Part of a small language model's weights: 14 layers, width 768.
Each number is 128 + 32 x the weight over the matrix's rms, rounded and kept within 0 to 255. Layers, rows and columns count from 0. Numbers have three digits each.

# layer 7 MLP up, 4096x768, rms 0.0699, rows 3741-3777, columns 128-255
114108100126153124098146086122152177128142104122100159165135155119115127098085119099133149155163144123121118083122115163173171129123174131128110169123120142099118147080123093116135140128140139136108148125129173121115121101100144113105082108102105154148133125111130131058064134142108204112139121077118145162099142144119172170124108129096099123151167171134091173208092163096139129137184
138117132158109106139137126132149133155084095095153106136083108121132100128167138195149135108053114111171144115111093113096066092130155123130108093110100149118095098123117135148120140178077166107117129097098147112133128130080093133061155069090144120131147137127173151126141148107138089091149130155144134082115085125100080144125139119224112143141111110137126141129179126114081106142138
126124101050158117133098139158104157104110156140148116112145059087179158028132132161113162122185110143164141085120112076114084087135094095155124049174119142121069098079123125129100105059170132136117103172149127108130099132092134096104068074085159124122176171162102120161149057164183087144083165102130148164077085140122153148100124153111104129109132107117101172166165135123134125144090
178167094146127138112109157131077142095083126143121052130140156122169129161144107130111141144154121139078133114130175152144115165127168056088149115115050057142122184114160110128085149091169112131149118145108093140135104148134138141072175133119108086127178099136155172086067104144184103169193163140215123115114130097115067134099112102070075114141134120131127136080093074117132126114117
146143126148137123115166174132154188141109137081160121110175146163122087102146091122099119144097096163089054105166152072142122113126168124132157158142113114098110087118071106096142111138100121166115113119127127143103081109036186145196174127134199143114111087134115109147144111071165115120108100130165122092116152084094113111117120143126146172143082108121099100158113140167162138137079
180112154104168119071108105175111121119154160171113101115153126089137127088132203117099170189144151171122129106157139104090122175163118124112127129119141131141144088098117125127087193138092159140144168169107153170152127103102173093166182185173105153112108122131105148090154071167079114149132076085120069089107155113098118122111182144147074150081152157113141226128154106131138103120090
134157133151104139094142195119130104138117113125135118125135129126136107124121105085133154139096102173109145095148119126105179078151149118121167076107110122110117131086154102202163081099101130138130149120218152100110145093179140133130114085123142124118115162156127145111099095123181143164094149143161112116211078101159156099137111130163116146143073104147124160120112101072170095130138
133162114088133122181040201080163156144094141090126102103164146137054170159137144147083108143124122145205157159162138100108161202135143139097102123092127145074157091144191142130123135146069081057114176100098085101140189148103134088134089145123178125156109089074106114181088128170100200133115065193137123149176175143100160148144126093151164175126086167092106101117124173148092119143126
087110124141136167155173128159148186124152109143158092133150157168189224142135119121124139099109145195116183141156121133098141116147138071116135113189101119051182074153168156148135165139140145157137144132079158114193135205169118147077156141167161177148125134126193116111104117135163160153145144100194114141118194162078104134065189095142163126093114068165117090114126205208075123140105
105111164073125130143163134153121147081140126130160135088119127140178135105157157129146127165158150106149176139108183143131154140219168094126094112142159138113126107128070130166144112138154126133053108121145121184120166097126113115091192063154136151153112141117163040166124115124146154136120138133149110078134147158120096135146104092111136129084171090176181124080138078164140102109196
142118141133107093090117134147078086157118133107122093161087157085172178137095147125114141188168132156145115115153163151155133101130125125102103121126156141157206116087122131141121155072114058170111084140191174132106133093203122128173161112159121165104134103139047134123090092146079099126126148164089080154144093207154171131129064094122167106200135144123139110144112093117095149102149
124141114126150125110152156136103094105149146160141055159145089115168115068139146180125127104100098094127170146158159203151134095132112122152126146171125148149156141163158097142088111088162168106134122107135137109131100164102158095142140107092159159083127117117106133109143142133179121152121163150111129116142134118145113191156108085134104125154141161113122143125102128061144120113133
108151105166177171175106147103120109082092135110129100125106138131105120192114144108157149120096166080094149134144073130120160130189152184152111097115076150121084099133190146087161089153105156095134135139152116140132162087116107133119132025155074133140126126110118165139112176108178181117205152167091142145155131191114150104145133088167079171156182111184127094107097103156166092175099
185127130103125141114106144144124123205154161140123095119092158167106139117113138156158166142140121122157152117092139123112126102088099169129163157089220149067131144115192168094136157112085107122153128116129152147121059079139175093113112134117128152138072129155141115116137151135112065077135124123160124131111148123163126102174118134102165137166173169101123150079121072132100143139097
136117144143122159115095089156120121112064122131154098210121070207135120210072162115099121091111046137136183130187139136093159116156101159140120110151099129155092143134124133078122125130194145113098109119086145138152107097164135168112112144157150136114120121094184175180085132116125136139086079068169155109104148152131134118139168081124122121092119114128132081068063144132172149095152
101115090146117123133116167146109142173122111114111137122175131072102159105077139114161171116125135150134151168141147104095059130084168095099101092078205135105106156116116103142134122117106113127104132118129071126185144119121079098127143142149119137161084116074128158173139127123158122162060133147160193097114201094130083137108117093107150122121147130096121172115108155136136147078185
091171126142117097095120124125089158101153132115139132124108106161151128087152130154142094172135101136142094121112130143181116164188117194142130093162109147097139145108141160170177105150160106115147087155065152078137142061105116119148191167140112164065148077132169150119122123103162102166155159073180124119114113141107053144139138126132152207132128146142161196123175118125132135125144
171090160161093149115047093137115136183144102148160200107136131163114092081038151133124093110147165091109158131145121125057133085146162125161148186108152146099186108109184080148161157095136070213149138136117094157149111132142152114131100143155155125114075112098107124075123110180105093132143133068117118109176167106160163084135153081150160094157133164057097115123096183131154118147136
106134163020176075087147127124084124149123151159123130140170152063093111107149133165061116152101155118158134147195141116118151166091138146153080117137177160188067152103114102140133146119111155133104158129128111152132154102100129142092075115103119121169114135134112171078078115106144111086123130105106104092134089101144125102123116120139108125101173127128160099086164152121098118134133
112099155123120135173104113126125117159148096117119185143089119144153109086128185087077135080096149165116120101123099128173180125120113143147187111098089130158135183115133135125121076162111121085124118112109140149113130132150063115126103137129110148099212113075157110127115177153120140075120183156092089059133096114145204107101138091125147103133073134135146145126164111129112078114080
145112119136137158150178187159133093100134075143158136129142111148120130151172171102116103061127095142180156090175115175101108130101173136125081134159133152165150165143063121103122131110156170166096096170085154122107104148139129146156179130136168152182161097104193087145084118102128098093108153108109160092166149114131121135089135140096142203116140077162129167154114123186098142100129
119124145133174127140100156105139105134124097124136112153097145105134124176215074178144143155163093135117142184136153125154101106171128123122136129123156164091207101116145090136149136076147167144136165123117159125157113112153171105123085140138120180104161146081106109126091129096167065074122129159148145114074144121127125151108085096134163129133162097092199074121094113133086087126142
134151100150101161086108098173130134116192119124102164193071130154158098090112136113114177170190167174185139144169173107097158160132136144120137155123084117145218126161145172123112094159173144143152089161090071166097146142146152133188115150115106173144121109147168186144094121160111101122098174125140186129063136092075080144102135123149104084114126134110139150135102176117116171108143
092156149086113096140135162148102135134118130138255095121117119134060149107144160110118095142114155126157171174161121109109141150092108141116122124140132179124131172163158121127115116099136148104139163113185130108128114133113146181101115140107133146081154129144119157131154093141074073132061149144112144155147148199118180082108194145130101130158129155125125112135108168115102104110066
165108145144109154104199099143128144118140124161111117099118112086095129095125093168122206149147111102146140146127104120054121126106155135176126159101123096086074177119136178098140110106167122105149140110115161164176102151106139126092123125091098161145151187156148078126141125154132095169144079084119113162130105106119098140133139107203109128132110089143128145116078130172086125113070
096132143089107120102119138142032140140112145105162150133213164150188086122163125134150179144174116136156119131161062105145149079095189110124127150164108136180122124130092153186134110146222140110123187098120119151164148084119149146125087125112092095138185155153126096082138140157137111172139108103149049160138174121106135123104163211160135153080064112172107153129125059145087119130092
143174107133124131096087127209144180096125098126141145097121163124140190091083173094108066067140133114210094134163109120094184179118166147144119100144140135120113133120089065101156118083125137162078085167129155183130101120075088155103096154160114132102106142153166119126136118182108131136091157122109112114131129147111108143170042104134108122111127111130138051102134121086109114086106
110136173154141164145087186172130166162093118130128130121126156118111149113129154173124116101070129046160089151081111111098073147117163073091131124142091147120152157118184138098061091130111131109087125132160153110103144106133065162134086130086171147095162147125157138120158216103070158151160088146187176150111076144176116131133113198118122088073124183114189087134079168092082119089129
123113126100133080144128135105117102144112078177155146156214112144149159059180206192104105193104109099093107046140118149141104138146053093194093124120116099048083131112087133176160132111075126073034101163107106141150113144182134151156072133149122175048162129190089100136131062125124097147171090137119169060140061235128136127150151096158103209161114129122139127139155176159094184123095
139146134130117124136118174167085145154147127117145161102133105073127155148106155118108083148099114155108108108134127135122152105185121096147125217104164143146171112121142116141148091111111063130175161166090088163158126067141136114178100088101167145117068105155117102128209135140109118135095146147131114183178134126083093097100135116102087121175095129121127095102147102156121126120098
177104108095148115126090116178126152171141126187111170104119116155162144117158059116143130114070113142158130102134091145148083079135112154093142081107080066104072150173083115103118133149113173141108147128113037122161109127108092098147087132107129126136150059114145112113121138139117049101126170090132146120172156108080132089098143116089134161117110162208145131109102172145138119148163
172119109144160105162156108117113124083168130119137108145142118143163097091141101167105138127149123131095077148106126098178139093139110112127166154197171041082149182116140158138125089126113141100105103177119160162183041119127162145145122126155133103159168157158111163132107133111128145115168105099157117126168148223151144097163186149151147142134163127090149170157157139111069126150182
150127154127112143138142093091154108165080130147086166037119130124166150127089049159105171149104120097140141137074128135103051164145123135109124110126126110117152157132147106169120144109155111121146171126150171124122094098106126125132156119157096144080107104134157102165124144136091136085116134114117070122122170101163091134169173083151138121143186167125130038132148132145169128146127
172166115094155120127113090109123149121172119166113119121094079088116153117130108122134149073170140160167102183153069090113157095079101129125092192163134134121148092081096089167145118108170154118105127088090132126079119101127131135132127110085147168090086108152109145150178113099129091123121126143060189068149080149125158194122112103122121141153069151167167091128101112185097094125099
129088093079159084123120123158081169145112106206115099172112104181117141118179188153139194137083114082184106141136140087148050135114121132148133130134164168085106103133150169098108120126139163140229154128144100108144168137114128105063110168106193073111118076069035115122162094160152154079179078119121128147120174116140144127157116143122121141049148077158154109124159125121144082092115
154147162118135146098192089125121108121116126104157134122131170170138157098163145187167115112089095110172148096066109113160077172109115159156117164123104148083179129079139130138156130096125096143078180092088126102141070174143197119121175153129094124091140167151150103095119103166181148145127124097170117145151129124170111132122142155126149078137085104118118134129143145113160115100088
106093079129119104114144099173118106142157117121186136147079103140149175142126063179115141073077105110119138112160097134095110161112142119110104160138129150115118103081097148130161097109127178126095107132174122169102147141193148087156106143147144143130095143113128146125141134196134133151129102165127128170170105154144119147179119063080162132135123151117130103194088154130116149077144
# layer 7 MLP down (transposed), 4096x768, rms 0.0666, rows 3741-3776, columns 128-255
114154000101125145219138135088130168215094129100075101148100177130116083189095086171159112120121128114149211131153129119151112185170089118117120128137109170182110152116125184055102100168197170134150149107131109108079177113104121175177174141112143139112103109170137131203112119205118133103097159136073150145123188137163173101085150117152153120116126170193190174167138116143120128119126
074070155106039096167142117128143107166078157109090118118115104142137143146110178093087196109170176087086132134148103143157089115185169168140103124150115147126142131121143115125153095073107174099110149165148176108066131155134133109146136087102152154142111156100070106114159187134063130063130103074110181128087172110110124106188148162119111127122128191195119165141104093118118181166122
079117149098165104150183119134109123145083149112159154070094095130157118100130144117130116177075102118154138113106122121109172083145140167107118146134175104134115065078188165144131162132118142130106135163185106162128104106086126176095134197108090141154156090177137104134145119084184178120142152125137069171108147122137160158154109076117120178103122178076142117161085161104114101099137
130123130115153147097177124126097121181109110115112142083149151162107093125140113125108132091132142100114129122136154198128101134109160040155099148169090185108144127138113134174074175109144135071086159112120087189085140083147137140163164096114137165110150126108086124136092126126156143080165102159163123135123139102142149124134075103110151145123127130188146081091097119215129140144138
145160071099153065098162111149102148166130122119077134051207144127174117150138113121150114167097145119129131108132145143142116098150113104174144126122127106116120140179132134140091120089185119112104151099165079146104108182110065131091139113114107147136112073075138083122131142124162164163084085104135134118172127176139142136143042130126129146169201123096186125120088122143144196138100
117129149131114113082091136114212149145202123117163185140063065133114090196158182089104153142133125138147161089163197174108099120155107102116160117102168114134144117101062150146122100119103152126134147086065156079127149121108101081106093121164162165203104197121145193148170123109086104134168149165157103108123142090117141137131068195164096146116122086141152084115139139099109152163141
187101169124144100103149116103123171103095131181128128132077124061129147118132124084174136163117152152162127152161113149136132105125097129136152083125150100141079143144068198163127147125111074163170132146162123124114116165124213149122082114111123198117156110133072123152086158147173109175118116152090179079162132136181135118163113129084111105097101138203153164160128156133051132109145
180161069124145069039119107135136108125159092152152148142166070103168049070113142079127151088145140144169151118139103152092123088153112164136106099161070121065099133144088104141155133076109095157131107114161132134097091061075168123128151101105147165099124116104113173129081149141102123128140137138107113080112163145182106149108157157125122084128142120143119179112084077163083174093092
143208077131160158114105126125087118120068156056150174106144088143136081130112129126132152151127143136166113106100135149141155144160080125139147175121051175122164081170149126105139127127148123111175130134079106129064139135135100135122144087118091151104121150089112189146113177114067146144138127085139151141142122071162112128180110150183108153090102189122168155114118110083101136132120
126148153148144154164123128188099091124176196112147128083104168055146130114137163092091164096152167062117188105107099112131092142154137117123128160183103074114130116116063190159114123093134140136093124126117136105108106167084066166125069117104062106137118099155127099129129088085117051114129099073073089176171145137130170090061100130155138171125099210122102088067127175136115141133140
158098088085102157106144208136127104078090100112210137158176101116138112116144135091109151066190151127150112137118109148114131124083130183087162112069094145078144162119131105130116108143155139096077100141114158131096156171123171136152095088073178146129150094113081116101041137094119171127143128116139080145098142153101112122124038156131116109151093175142082127119179107146096096187145
162159135087139075108134129077140116150104080150163105180109145159154127088183173139121144093155146116150143162130127140186161146127132112135171160132157169138149098120167088142132168139078136132088181134114170097087177094157099137081120141152166103143053082099192096117157087137132140130076058148123111110123130106114124111043141089110099149149100133142146152118129126132173145154107
120104132121142121159106107097169096074136106121124116110129083140112142174079120129107146178104096068111096153128174112112143134117130088136125159132155129178114152053179166121129170131090171093153218105141151130132112142131159115128127148161156142178095152160138133085112079073155198073144201112134144141159124105089157087172153106156067114135141127084144113161100180157135159117189
196124100168189154197140086094114087200177153137106074055163115108183127090180166123082122099096043166143119114119138117188141089139154122095129157170130153094159091139111121159093089119090171119098119078097123155094090134125134134115081165158149138105098116144134093115133055184126103134120143144143162086147101111097173116105187175136115134134130091112254092128099212177140204175133
109144110130037088137140144139175125065121153093123113105153159158113177111140108146125099071122101131116112140080129099091127130132149182169124130135139166107142131162091146144180128111099093142123145131151142129039093093130139097135113078133099044124076111087073152146048093130103123095099056114173114193105141095163148113149139164144104101104180081084106076108068168140158123124157
135130110139161106156123091104089104110114106126159086211111124144091157147155182159201152166105121098123100138106167125161167070191165137157159150110143125105118146102150142173130153167106111103124128121148097155111119127085129110130120095132122082169169126117199130137112123138165140070108098142112100104073146156177143191138119141135143074120099135123139104132169145089147153144117
142098148133098149146101118130147132092161079124151175064121142143112120116154116141165142072145176118143092136125173120099151125153065165137190158035061131117143127123133133090170112077188146148159107194096081063088158182131117145130073095187120111080139077086118121133114063106130163119121120129075080102158134092118080141133043070153125110072147133107124078126098124102120133155087
165150137118076157171116129157137089147106152128081072111112123178139102104160111118199093129108144129141123136156191046143135154127100101142163121147101161073135175187155160080137148155101083098141090118104147110121130195107114159095160196145104110137121137087096090121079137168119162153127113092167137200098198132114104144175081107147119170142054082114181089112112165097136121134114
138177153120175150179181141133142178084135070098118169084190102083127096116180159155060183095137152135123112124113068083172094125142150136179107167112117127110080103141091141132168126081090111154132176181099075088164141132133173189109149090168087135148106152112119139104125133119057129120160096118107099074168088094107131179116142177140119101156132174124133157109114151156110151124080
095109118180083116128100120101076017166110102116080154104118175161104043156121215070142150154081154054100083084127093183101171188081155168107087113170068166117130190135088146174136158174129123049109184156123087088037129113121150137111147170160182139090186048145125123115145172149099166139020139152130120129153113126116171153057159175203091136119118099165128119110147110118125130124103
124194146126128093139171185130081131091148068067097096113166101127124114109159153094102165142121083064160107116086165076121096080095178134138094127125147106108083122120122148163134116096124075117143176177183134112089137179136135142128110105103223142127063159128125212134121124091171128119118117143124229111082163116156097119074127105135094121118156144159101137102124131117121086102122
119106149101124186159156098081126138150083147124137121085102122144161129167148131133126120060136108126122102216147100139127129103078118102122091085163141066163167089117180122172165054068161170201131150151101191132112077159136148150137148022179130161130103125128130094123126131118132148113135104132120159072079131133097118132139116140155094189062122152130136059099110120100188159078095
115071112123046088145115171157134134161212096091142114166140143069130119093156130169153171115120110141126136153182117150170180134071173137107168116115131135187138163123113159188146041120130123127170149117068110152126064157151107159124119126161123107161137112133150130132126127103077080149161165128072124111129147081131137139175144185121168126143173204105157139078076128128061128091091
101157135075134170137121112163066121083194133098111121135190089113095083150064160128132111134191114137130172144089153128161123134186103138147140063068139076129156092107156091123133163158159192141149136102141144099056139095144140114162135069128118118151153108141142091114104131146140086146110174092139146163186107162121175113139103131153120158116096148130167114140099131098129163108156
144115140157093143082159103176087093120179097133142130124146128191159149149113113092123147139133139159135120142106104093144121094061084102097143114078081077118098138073096061104145130127078091117162119152127122129123107151108105110159140120074122232164134081096121153094125144154136184123140098148118127145138157095125122143071137104158105078122149152129095154108094116139116126129053
101161147121099139118102080088141135121086089141092142113106077098165136145083152095128095130115143153113172115161140127164077166088131119129136168148170150180102108118150090151136154166119143121141135134074162150109129177126162167118145121152159156144143157117105140179147099144138109134111123121123174138138112142178151160115111122121187155133115077104166122127111118179166143169107
149143101142156139124147115155080142073112184126123133089156076159116115180096143132149157129149142059171078109190163112075121157088160167130071104169104093133116156096157078099120129204128180164100138114149134140119158076115112133137102138173131136100139101115112110120160121094074117127095126163111144133167195113104129140049139140111125156126083064153094063167124132201194128120136
086117135111093091146166090156137148156138098135070080194118104135088132128105099174113134100110139124153103133124092096098123125082101106098166099178068129132063132177137144125089093110172073104170111109121132083163153155126071109094169137177130074089069170162081126138086090117129110125151091105124089113144143093148076135091145104188150101123111122158090109158153118112105174067097
112098141168138079141157117168121125146176152129165170104156149101113142065127144147206098113112133072175117017084090108182145108175114105148104152159156103149074094138085115172108092116084135087105100169159096143188089119195060175156123110205182205137170141183145153146104074133070107174230191124112171174123111207132168139160192125190136100161139152083124169132117105104121141128098
127107110169102152107087118173101152134114073136134088132100111138116111118142130243137162121086125035131160161209142123099131074133148121175128079174174087161141127174158118124087105188109088056151187114124217161107131112116098122153154093126206114079101134127115106144061167112165138112071136128195080134075175129098096057185130039089112121113129093172131116151118145172060151103081
133087100130144183082160091148112163128144150085128155135138164118135107121111135127145036159158153173132112139104176115175133118119120135135118133095135131148122126140133069169146102121073141123119154107163077123081112188093112103104125112108114101118146104093097112102109100120130133185078166144092130135110131161125174137121095143163152079099133176086158092166120114149174122149135
107125124142176136171088074086127061142125189135207132186147148094146183120180059110139115153114131093130158195163142078162088097121104118156153138164089157172143202108105171156138111069074126134089137165152095151121123145125177067106124191107111129082119093141064149085116105158081100165093065096110159178119147070117105067171091145112099167107143134169143099152115149126095109128122
087115144126149112098129130090110165130096105151144116117102167097108123060099138128098171079107096114116106149109147104163084172109144119179149139133127169233101110147159121126170170167128166158123123127136121164188193155187112165112132119122120137170135133111166052055132073064179114128162104082140101145107161120120139108134127150117135113168115082115101145131089135116146146062163
111087164119106060127148148089093106115181107149136118157116138172153109105132157141158162093158167101135085135065098117116157097183126126095143129126145145128150094149080129169155124119171129096095109066104123169159158124169118141110092142185175073180081105149121164150159135105069145113139108205118128135140093135087124083173106120106117142177199083119121122121111123112096122154138
140139110136163165104115114163141138141146093105140149125018129066164091157176180158115131102125085182126152142044083138087104130138105130172099128094085127066091118190137191100154097147105095135110109186159108161109126100122182134137141138171088139125116100066135126129134078139118148151167171152133128115138175151112123141234100146127086123185139151182086139149168118151112116086161
133107107130147130162135143142148131113100172108126132127138116123112158159136121102099106060177132142146110140127146110181173130124157074125120072163146134101138129219105129159138108163151131174080148098143115108112159122103090138144145151111110131143153080049144169119121166125083132094152113143134157123147101111178145171131147138107138111104151138153120141113107152123135141130170
# layer 7 MLP gate, 4096x768, rms 0.0701, rows 3742-3777, columns 128-255
147094131132104084140066103083154116183118064122116130149136124113186105163088116172066127129090134146180126114117117085150107093128071164159087149082113144169133095084144140180085114080109169097120154169135113191090132120115118142154154115101100140119144143151211139115142115095148072118097153127113151128179113116147081097157155170080112184054159148173129175118160105097095125139157
063175144154114096132132151207089123138147121079130099102128133146097122093125098136033084088089120152044102098126106134110127151133162120152051168122143169151058176053126075129112122133165081136102052138117154040129103082083111102113143164104102072148102179115131038169103146156200090110138125106155196081103158164081103160056111142159144169110145155060091108156167158155099107134128
150123154121131137134181114116158119093117136145114082088111117159155153130140061101117111160119169156151190120114101093081134097166123139102170175108165151191083120105118093114081076171159172106122113154119151163135148126099160084212105104104155125105082040075149115129184101139079109114117115126121100115137131097138141099127102180152098094164146130105107143163180140166175123126162
108126156082111095150154079122151172150185118108127140128177135080168100119160135091137147089140107139122115120123101105140103161101118133126137134145122134119122118140148152131128116138131097075136119169088142108185122145171190082158159163075116134123107126120109135109062083095139107143099148176107105121141159187153134085103097083145105169135082107071114096146208120112142137128157
104114182103127135093108133141148128109076083063063134089185144098139166169110127136061132111203133146127147124143177144135146171160093124156164126101165120083072115097112132121125166092130088122096092047160123157168103118177134129108102186116149087093191152097151075065155080195149112156181139150070100087133124154147114111137130069050143097144087151108196119136167146152157112140133
103176090152152075092144117156173127114160159101147164132137153145157147120141138132208108049132112091129172168132143118119116117156092103106136108112138151146123215153148143183171132112083128100133129152119164098165075192127103109103150150177122106195115125055128088128081113154157081117135160118169137123124173126095127153139113139145138104132121143085167158124122149111092142116153
185189092100131054133165110161115103121180078162175090154129114093101174184146153037149109190148073175079129113067104146191101056137182124084178138109122116132153172190167097124119093132072112097107103131146115089105143130122084122105120134121112143137134159159139126109106136164079131069093131126136103103106158130178107108101115139099139126106217120155109183117061111076138133193129
138137077077179127147124123086115120125121168081060159115125134111118121162141120114087137088151148105100145143137152171101180143147122077112177135101110154100130178123033089062145117140144150132062135050148099137088126143139133132143137136163112141085062126084117143057103143091062146104154076114153104121100122146131072135156078144144134121062062117152151148119122093048135135122070
156117141119079179115156147114132132105093126140197114147088137162151159124145118097148095147149078093128151104163148110101095130147112044169117176147118115102123184095093182194096110164143082126099143077095102121177134103095104105093134114165150087161098060140111125140111137162116142142136178158197109054099123178101106122203107167102182094118123163151142078106125083180163132183195
165155153120145136125080129144131104077140126156102136125121130103158113101167130164109087154131112167124120140155122147103160107155110107128158114189097148106105147126099086105145079047111114106084080127103173134105156135160151088168113168078102116102195108092136201178104114150125123166139121132142032117134088136134144141117180105121121109069113195133185143161110081119136197164193
104140106158116148107151135140143102082168156186155110133134098153131140106120132126170137145088088079090096097132144143152161093131094107131124133185105166119177169103133104069134158086170154122149141137122103138120131156124096088114124146104168083143127124112103155149118093122178141108157124122103136154170154150117110135175137110146126078166162132098134154136121108083095115089167
149142121140184133158128151145141143147128189172135097066071126067149130201127121154131117115098142091168130145160129104111157103099124113141088084164095172153095172123116187104157111137093099103089147160139117211091128141151109108174138127123080131184113161112093158138123140148192108140132149176085088113163141140166151096148136035161068112109159100116170074118107159084129122089124
131145137126129087134100127148163173115163134123137166122178173158127128112141108127119158161142118083114153082083112091181136083153128139133140156115196111150113120112165138145090119111128147117116115140113202166139062110110116137128134121132089106148066187132113181079168152157099134159099084100127119118201148159150094088158093112074175136118180130128103137177142107096179149130115
177153120121170136060153188074136114132174060118094148087079125063161188146170148118125139091134104090158161133187145108113084134148090140089138094081105117137143095069089150139128097115096111057127139157094083091104143138161147190118106130107115112110167199193109108071147099170134090167113147120191106120120158143162091126164111138138105140179096125066102134104178109127122130163164
132100110135122117129139067107130092118164090161141120144191148110109117144138136069150171162147074126129106113125094139118077147132135114160075081103184126125098106124152103132130122048125103167155117159196197154097131117159131133200161108113136076102134144041132151152081103139163122186120180120167121189125164097198147110138128141054105174194156144148105119117159130126151153144157
131126128110173124115165133144115141126117184120120139119146151099158081134128126074133108105138160142110171113170144097132127174148148114107151135112140052120169098158103159130081171197097147184104188091125114136076122216117136140090125119105118126087064103125117093092114105107141138094168117135187101173064189104067179136128156097121136145135101144093143094153152152143132132114120
169134093128065140144112144153108181143168150152171118151094226087138170100130098046071125098131113126112175132101125110148145102149174105173161138018108093192128148089113073179142137097130114162134106137118113090147146126139186093156165092143174091107162158060159122154160133098095129128129114085138111108119135128177118127148160184161132114092130145160115115096132100071119138131106
168212133121128137153115237141145131098134163118134105123152099099092115120082142109135199190212101135120105137133153111089088039129173130135103109073090116181057109169114128099127155141099141142151140147026128105141139173193067150173131102163118100154157166085089141135139180178118106128150155166151124126111121180132146121153092106092097118209087168154123132087136105129144107073091
154169118109178106103115121097132146112064195123173113091144116068155117192150117146169185165082044132119103103098104109151176105130096092077092112133157132154146051065105096097153153191104110150151151103159095157120137124149112129163207132190055148120132191144147129119110118118070097091101069095096198150129131141080081097108112135131117112088174132112130117142087172167179168095105
148107162146153122161046128137133126107130133098084116139120121156118156062097150128100087124092109128081103131139148135185161140082140161185096111127158132111061156044098100089146145102133115087127158143132108147155070163154079178120079170139204111137097083091141103124149110115140093129134172093224132102093167097154128113136171101177094130142132129157104121109114131110114134135138
111137124150069158125118105139110153139037170143111129134164121081201138149084152128130157128102151142151114153135121075121124153084171064181137170125156126159160132068161098172085103165082172159179064194137140155049125141144124124122111087133148115157112078130158121115150192112091134154119064109160131115177090149199111151146126097145044123139180137135098196146086119137105174117082
132083123068162108161171162112172150136107098126114085150134152065117128159139088126146103103117116142118140110110115180200149118156105123123159123149190112096102165135177099112146104131127099117130169128153122079094116069138125125132046124145181072097088114123137068051072109123106096133166141128120105126133113163136097108093158084163115142098158150170144082163154139108138133148090
084117108086114092129142176143141088184169115098191111088124106098101113127146102139171121166127145128199070131131151106079106098099167073094127164123101204130083165148177088145125156066118129146151118082137163118136091146098156113096124142099118133117132128090114160172124130104087060135121065209138148127119160181100160115154170178099119078149102141127111155130117176167075099126153
149182140106166127149136119115067184080115120108187104101097202148113163164091124130174153114102142164059088194102172118157121106175148154111142109156107143127124126082142094048089106150123189125167094145148142072119088172161148103141128109122130104116136121160161114105117184175105216196153088172142115171131131151130147134092096166150164117155135118158099113091136133109116101151131
106143119126164145075094207187109122129108122161149159085211112159172072144146145202109161130102132126093143196188041176148168076122158072129082144173152103191126103096120114189172108100149091098109103130127084103177144104131094152114101136102120084147142103149114138024121180125180136149166089101119000108131089110091136136106086139156085093081103104106135130096080098129057098083126
115125128122061116130112097104092136128142059075187113176119072102109082172061149096096133166132180103163100143111077094081096151061150102167202093069150159163127066110158121197168131081120117121150092091134150171109068138095162157120113100144111141126148174189150122109145076085118080094088107163137141087113099163111152116165158121149116059111130157099153126117104134097141135150114
092125148129106138162142125155085141109204097141187137171153135116119138113129123161108151156086157130145109137126131131150147127104132129112110107127145126179124163140131120130136098146154099122137132084095195122115121134112074170095122119088135140149121149170107095108132135102113170160173100075162135109102142154087124123070083174140145157132091161102097158215167101138120136078115
129149178066118100114180115183157111139073134062178151130135135157142155123158091137140115121118083080120106118123213137173158167104203099133099126172173142098108085113097105171173150130072099092095071087192145158118117118115155106061137092099131161107112112197071119106120122078075192117129114153082136187080045142113171167133118140122148134172150139118087103132150128190148126145139
114086090128105106065139104166127128113091135080147130123077145137131128139141180146122089142094117127043133150094153065155128088144154135146170160170078169113097134129120104129076153114144138169084147022167130133152157159147110109072106156088129126136194179121098128116058098094100146115191086159097132105078089168121126178193153139152148131100071139095148157088140170105119115174122
186190094095122109147102136155092094118172152128109105158142135135181135134197136083144078135139181067135103106162095118037144127155079101155126084141103075132084127160143115132094109107124090118160075153148144134119059127128161132109113149103121152145102136136152113138108113130147127113091131128128157117117100136138101151112130126157082222127148159110115060094119169120154140163144
126118120094125112118066111107159105157092124161209151142135167069113093173163100112141117178088136140084195162163153118173101139065122125139178086123125103077126163139093206137164129151099108123085159144175092157147087182142162098147117193130120148097188104170098212118071138180090086163165148138114160115125161116071159186091069174133073145157113144127139172144134112083092143089065
184144116143130182073138149103150093157065153186104176123159027093144115056152104152160172123127153127098136121095185154174135150108121174138110140145093137170170101167124103131180149113186148178101131123113149122167112100070164160146139152158144126146194095167101126155136099126169112144186132128090131105088148145145072148183120186154102099107114158124155113162063142153117142115132
121085147166156170108148166166091096109187128131196082086115158188119138158117141135134099139079157140142214127171172131108113103135076194138087102091170163095106109157068174100117104052148163141133164119178113154122159121118104088089099144141125175124118125095135106187110128094137073110127123103116111149090181126117145091132122104122130113087082133168088149126150102126171116129142
111150110163079103174056152154159100068068121104100024132133140132137159148112149109122160137089155132122157181121101101139112117122118119158130115159157145109064178095139103134183139166172140173094106102108176147130161139151135134176136145153136122155142109142101147156191155092098118128168144154091103144087105119088137114089062134154121170124148108086086111134142138141102095091097
129072151176110120102119066134173154118055153163120140090100097119131163150086124118134091033124164078099122146122144135169142138103198113134099130193127157119152106164103112154128149128152133131131130099197108128137096115163158082181118138077080138107159123097104066169085159117094125129115106076095192135138106119141201149105143153159129099127100169166084128138103102081152172088145
128127086167148166134168103167158129078076129129168202144079154091103141119138093170092081118170156094088103119141150160145171104138130140100107124142102112104088108078091114140145150134119122122140143131146117087124080113147127102153106130157133129107115117083112138178073186132165165124158082096104113103129124112173160054151175099105115105152078116076145120127099103187131148163153